From a checkpoint of a small transformer trained on Wikipedia.
Size: 12 layers, 4 heads of 32, vocabulary 2048.
Training: a variant of Muon for these matrices, 147M tokens, 8960 steps.
Each number is 500 + 40 x the weight over its row's rms, rounded and kept within 0 to 999. Layers, rows and columns count from 0. Numbers have three digits each. The size before them is the row's rms in percent of the matrix's.

# down: layer 8 MLP down (transposed), 512x128, rms 0.0727, rows 373-419, columns 0-63
# up: layer 8 MLP up, 512x128, rms 0.0726, rows 374-419, columns 0-63
down373 090:555441540457383464482436446483492449514516489471526479470453538500536496519468460487460496530531464535577461540498599500537485448536492541508522563537418506494506529470560475489469489535518496
up374 104:468473526502516545492559503491540537544526496536502477534453485464539547541497547450521520512497499580584533454526540516443474501484468421455559538499513497540502491474422536506456491503456536
down374 099:415517500487426454536450438512526561512542539513446486484529465535523577448535496463480514496488558514434506575489605565564454440560565475515464469579520438522516514474526407501532497490509537
up375 104:569520505532538514388459461490504488469555440506546498482444522552433488488488479520517570445508486491528476519511430488523516515533415454459459464475510596601483494541438487485494524506506520
down375 096:556545542546480469486561482476504490445483435508483451584506473584458482513528492616548509558486507484490479523466512498474549497393465447510438488519510515517501502492495561479483493505499553
up376 093:511470489527555579501439474512549523489478495563464498554536542514494497475499443455547529537447485474507483607519438519581512527450533449490496506517477546504538501522513463490487529560475400
down376 097:435455483479486443513456400423505531561501537507495563531543514511566512552483500580482534447486530509602458534556431457553582496522445546544543472512486529499530467495525398479508528528470460
up377 102:450516523489533572429482523556524503495530468474538472487434523546468489489526436534519540467490496519501544539413496494523513431589468466543520532447514556539464501399503516493538444469486519
down377 104:474518513534445496476484608503485489421476448560551493462497558528498421501507469415532474560466437469514496424534530474473552473586516497554463529452449481542499468503478514497438512486524574
up378 092:473530493529514563484491506473448539495519468598494483503497488564506523454445472466498511531520554403497368523493494513507488555516448561464477468443523496508482463465548481504465450476490501
down378 091:542494494472494375503460464543505529502414527458496519490520465512488517451487525511530508509519438527551500496571511433513512572423538422502425489495467516558484481520540584495485568489425462
up379 112:476435626508483501522512566500489488547445505478424432497405498465549477517542466445507471512533558478593548429484452487447561448458548537510440470529503553441493490551490502539528464511470505
down379 113:510457534470430572580532557545493469573482533524430503538492527480475432517506441465439492507455533498456515476524412461584456450481460516454463493465513506497460546489475517506503473465513391
up380 099:472448438493551474439478432530450532449507529499451500487444517497511474508535520480532448527466557560561437446547468492579511470476497503499475499496567445533513531570504487410545471463486421
down380 099:565471507452465507543522501624525440469534475562500490492531542495527503482483535497492525505499505460446435512448571482499528528458485555438462571475441509449551506501477448511553527510550515
up381 102:514536472501539494618516529513455543565450510508491565518426507519521492483486475441569410463522491513508497465513474572458527528493551517434452475454541553515462503522501464456538505485490475
down381 106:496434431380509501445550464433492418519472490478485469494490464508488513571506538582508523467450510468486458543491416458459560467514538501520577511485467519527535483541533490456547496509501558
up382 093:437556457447540556455530507510542482473458516512485520475541527443457502462480560504523532494503504477552472482541550466482517492474472520473454566499519544454520485510473502585451565463517566
down382 094:545574556445471528478457430529502499466458514495465519528483521540483445521509480492442563382511492568404525467506558494495452522506517481526486442560518516489521529543564494573471481502480532
up383 103:483579449503482439458469478529548547471523492426483454504493515389489503468475498538471501490504455488436557411499470552498503478495456514513510511493484499513490484554530512535496478449623514
down383 106:546544504501505548498545433535489457539459456461549488469499582516478394514443499551435537452515483455559459535508485529569554425496580440476521515459491475507477541566479472474506525520500482
up384 102:486432487505476505492526537458590500477551546532470477513520517507500477495489553483487420475451490529545534489499470543453516523513530419552546599524462472528557515552467516472427472537460517
down384 111:527480552545552481569528519537481469508471549519558527517538526522466501542583566459439529495455532490469500501506472530456462502477512503461481531530500497555500497422458451468421480514565437
up385 103:472580518496439433477567391512579537469475478515491487571522516474465466461519480438535460499479533539532531488522506521563430536559492549448424470531500515492452542536527490460503489447535533
down385 108:532513526508515521469484492539515484507524552536402525459483541582473513476446519506548515541539493502512439497571432485487485560464475532451506488540554524492446526556557555497483477532428433
up386 104:452531586526449542482503483509565535527560506491506416480494479485501582451462525537544503579483491436437520505481488485431449519478466503540481439493582513518480502442466409479544482428483536
down386 101:497504461486553470473498477491499516485488541460479557499457466528458565499571469473533516480518441507474461462461492527509595556487484568527524513499518419445441443493527468467448498510433567
up387 096:445521514506449562534522460490533500505497467545474513513526485506490418533465423455404442549542520452495401519490505434529525471453491481463535497523562430493514517537551566515422528510479462
down387 097:513476459471439532542486552535534481537504438495522423434495545477519485483475474519565585506563456496480522422481506540466550580530543497490499553537435542530468480495495505505501489499520539
up388 088:521462503479488493513458486473500542495411523464501528481541453422537471527593466430501533498476448509542506505511525498538491576539575535555585452580414494482472441524543506470518495486450464
down388 084:520436429546539515507494504580463429472450490513495503471498482450458492451439517505459523555503524534546435509489416515499511453460505446482465467499549544522493504539574445474512426566486543
up389 104:514530517497573541508514494426575486534500486464522551536518539468481462505566523438457490513576465529525472508457463525551511536471584569439495454540494521511547528518502522463521558493473484
down389 102:450513526511448473481501488530484546400543523574577480458520475523522509499528465521541568500495527485452463555512589428446430481521445571514516511437466494502463472543461406543451495467480469
up390 099:503471452502487515491509482534428506478444573400473526507509460506478506491453481426565484490425507602465502467464512445507459489578484508491519545498411566506441485489466519511526450444588448
down390 102:530509588523539509464462505525556527628581484509529421411491494471504539470517441549454540366513451505475447466522513458503464507464517527526534464442480484510516584541491561458529457477469502
up391 098:406506483579501501402565516521544547506551513496496586430489480438556547514528475445517496560493522552500442510472493531548598525518518547479508454531495517561465459504544516548453456435513511
down391 101:516529598532537521588483552481458486517520511505550477535518502459516535474556473537512521471458449473448481456555443517513514460489451573464434458513523506556585518515513560479478443525528497
up392 097:516573529535499518503497448490530520480518496441466503460526477509434548437489518557550516490506501560517546490477514548457459425566502508472551485453542513462452524462511450490531505593514528
down392 104:459494572513503503435457506512488384472502570495497541550505531569547422547489486469527443528562534477449431544500437406498581588472535487453467469544434522542515531543512512500511536466468511
up393 108:547549455513514526508433438516479543448476467450481474483466434506556497564499509494523446499492546460561562468464493475457438518491558483564485509510469521532464466530446495555489529484574514
down393 107:505477508496603507518464494563544524561449492526533483505486420566555531511515482497513514541477475499472423459510527485577417500513419517419492495493480547510433495487434514453564547488533549
up394 100:468519444486546459515445501471499558438549447571549483482478509563501508479403486454449468521485497548510522444476430525529459474573501529440464534598520473463496464477503471476524466504495482
down394 100:518465492481514453417518499543471492558533454498492505572500508524533472527454484509513558529575510472445547487512484551446503548485518500469502483417569527489438591478520537457518470445567508
up395 099:500480548564521459540521475543429441483547474490462433517423488496525544493421462478531479527493533540470559442421550528501538580448473570531560478525415523476473468579552512473519464493526429
down395 094:551499515467509541452511513510505547489517527508500500510565525528557554407467525477446469530460521410506530501528508436506474497482475491489479506502497542512533552437521475520529478561552583
up396 092:549457546482445462453446471456481493487510443510519562480452485546457495509493532461433541494507492473462503479517506491499457578438477508484635498469528529489500508509498513450521472463458495
down396 093:537512484508530495477569501471510533454438493479404480561496466525511613513459462535528486548494486558580525515503464485355465522460501531494431549465523526572495550488547488511450499515579510
up397 093:489435496490584522502512480492524507474426514501477495542430482470510495474504527425533481473531382456458514543533483554464516534378461498457498500544555466596491512473483519544480492531496502
down397 097:562503575511497467494449521471531525470543543553533493452564501453497532507511450478407509471498425598528517526467506433469539454575486556480517554498445545450532561481546440453500470557501426
up398 110:535516507505462508525527471519487536464544537423544462567573491521483436516548564551535469521479517548428497520479492507533578485408490435443552566575515525518532518530514475465506575509493484
down398 110:462493529476478525508561548503488504534548451525542531451486518470459491543516458460531526542536480463497464472506542565444550546478554498550491471530438442451518500449513512391485528507472504
up399 103:529435538458470520495536467438474475532495478538567595511545480432491548448450554504511510462551527428474501434507548493477549566479540591476482548503462539471469453496423484527511539436498428
down399 099:471463438498480457538482497459441585500511510495594486457495499491505479555481506579489484524502525493477458526488522584397489444536511472550480380567462438490478549544580475470505491575437498
up400 095:486506502530460469499492480477520532524551518478469521536467506458401494480520522505580451511545538523528571486422446505447505532480493472587520495473519598482528460512555561512557537565498483
down400 099:487508459493433557521492604566508498535516487510518490512497532541545444494450496463480475472491411570501458536457536469528516524529494525516501481504465443434504514463498545550431466578490515
up401 104:418588482417514464511491505542476543466527544622536507500502504506453498520509515537504495566446446478425558514507561514468522521438500515522438521525535518509457485487531472458482462456488436
down401 102:420491492526546523468512483464523478506479495457494479518434510457572497504472523478531474529513470444558563475440411403434568505575522412490545509545466439516558502525490469442505494533533511
up402 104:517494504494467484496485389453531475516505490411518514434533420463430486535553503497456403474559490515539527505506545521465512449517559545459499490498463414515460537554540531519562500462525452
down402 101:431470498452507512491465468498502483543513544438567549437510469463511500529448517440427505463516481504609530492487487377562489517456475526486524521439517504522500512537484502497535482480528540
up403 095:463415465545454567493554498500478535457538442496476531533548569552478450543482527569478453482449517449469536422476541506535523518499501599469499455507497489498427481551469554520488505495511498
down403 104:454497540498601461499512493516516540567526548473530486439479560515525539462493499517525599524473546488504541494567428451435487503498480515571486480445533446472469528491451488485501516548468485
up404 098:555552476467495518503521442542502542499527472494406483466541515530530568509439523585429541496485506476505595498426518547503507468444539488494404470460559469474578524522490485504506521536406518
down404 097:452421474524480478496569433433508459441493472551504472502556503535496555499469526454508533468533405505444537509530503499511524537489486500497532475524528444467481547499499518464485465556466461
up405 117:509490556499472472495510569575522449442510514553521415451526538485519507498465453443483497564476520495527531519453344532479467496509527460557483522482482516491485576512505455487597477503556463
down405 115:438500492562435484526577443533488543512494587498493460512509561545543423431422536498482551465502516492540558488470418520483494526525459456483527511533539470443479496442501463498491472535482556
up406 102:428547499521532471433540470550498482438494474453510454480551572512429535524485531463460544444497504435502443484574559492514483536482539467465603486536550453528495492503468560453467552480497472
down406 100:528546564521482556494498567477525549462486481507589504515477505509457412497499460540431492499512551538518503521421535484527473449575514530537547481493505616420507499568529503478471518501535554
up407 096:560469489473548502470550486535524548404453400425447532552447469485559444436487497449507521532520498529474517503495492495456559552571474532518516387510491502480513551547527497543570504436428500
down407 095:470502533534461500494478478459438452508419497558474473490527493468471503465462492561493534529438472490570515508491465508492505454446498516489489506531526582463439472482509478505452537536554477
up408 099:565468496533513441492500475532519512487456514539454506511466439496508494414433430509472546462510467498584566422487409541504497515534434565531524498528473523534475467514533500508499552414522482
down408 099:510517588550474533587509519499474565484540534533530568443433545514463469489419545522531447492490460462467457604575530527466486467499464505508551456470526433525503572473537491489506502487490481
up409 109:460492538518413555500556440423505451492537502480418467524539541466483496437571492501396529516515494556476494512469502520492562511496508467478460488523501536561517565551472461476527497486474443
down409 109:505554546555460479445533496456470513534448507537582466486494451524475505526526466516464436541535552465479555435467550505464514520493468434554472523552450531488488449371487435541516483466478576
up410 096:497505498484506491556495560503551523543493444527387480433480438550460492457518522463556478532543467522579524468519472431466442528510490459481574519489516494549457488456472481533543480486546504
down410 094:521411496469496516488489556501584495479476538457494541510529567518574495540511494551471479546500478533452477550484531540520495471491461527481393472550480522574542497444524473459499481484473482
up411 107:555556490461475460539471497500483442592479513500416496498539391483497534458532489435509474584498477412498491464460506513472478547570589508550498515483503510565434530588504456550492500508513534
down411 107:441489519552485539502482535515466513466443619536516525519476507514450468436459556543526517486503462535390477532432483556530422499500407467465511475492494507494491444483545590472472550543446607
up412 097:494560435477515520478509510516515576490458576492450449521530506507491484423434515507504443559486546506528488485424520467424449511511558512516499480512452471595518437514433478481553502590512478
down412 100:503481463488528541542440503496516538504515467503513494500492532470463508519552589507557409507528547536572554491537531562457566513492512464494468491519540469475482510428478470443470469513493490
up413 097:444509582493512553477536555523515508536481426538533507523461456468578512460553529520460459479452484525464558509543360465487491473501442530474466548608481564555516529507577520482511440487522416
down413 104:502485476509536450593520503561474555574506474499487484516538487461576490479514488482539500514530440585477411409536492505458474520485544543470540483524487444449483477535559535390553489533537513
up414 085:536555470480482510443529445523515522555511500438532535481491548445595514459470554395482554511522534480501528501454447466524520512556557525482556520577497509503525432500489523484522547460495483
down414 093:479485514449499504490527521471458423532438470473522521491513537466534477448513460533485453477523420542524481538653511518525543529439409461464482511465481462541468507578517505518453441461488523
up415 107:521527485493500483476537474477520555458393486514516449542542523525442482493532500523508454529503487475463464520473485465554532505524477469418452470545519496568515613595520471492505511498491492
down415 110:438493513493441433520515504492467485443561490545513491501501483510521528476512527545515578452451450451444544592533496494508501536565468492469510512496492466473545414547517434425470564484480507
up416 101:554529492545474474530532466468496589498501430509505471451475462496538549537561504497483543541468489451519516463461570469570467477472523462458499510447567495552546483514407525458519475426551458
down416 097:541575496511524554483454497488566456512550440471438623491511511518553485543440474530546548515521486481473508573426442477494537523445506523539498477522605534466477476501497505448443497491482476
up417 104:436468565471479513382492478514425484404543516480531493462484519447526519537522437464457462513516436494484494497478561616485486553495463547563454491506511469496506465465544435453528439557447544
down417 102:544522449563523518491496509473533477514449474559499462489545490600530545544518446462392436514626511571540505500547489498501552455500440520408512473495529500464479568451572493482457538474513448
up418 095:481497556411530492609513469495487557470450534558509526493459459473540485541503509470494447473556482532487462500434424413485512489610494489484557524534504522441525469478512457499562490499468536
down418 098:489588487552475498447522577434515418458491473494534485572566530522461516582513439509481464568486509477495487492546547545522494454525466552506507459416444435437463461464423467486508488490488468
up419 109:582458536521510501444474503506452527442557560489580425513437558535451513529439560525417433499478455478440493486481536502498443458536496477543547530511510485543487441540481535580553481503493458
down419 113:531506531499494557520516548492518532449561465552545532465484488432544538447568508514559500549460478471555513468518474526480524409514493464526473491497459557496520537478474484529543549469549521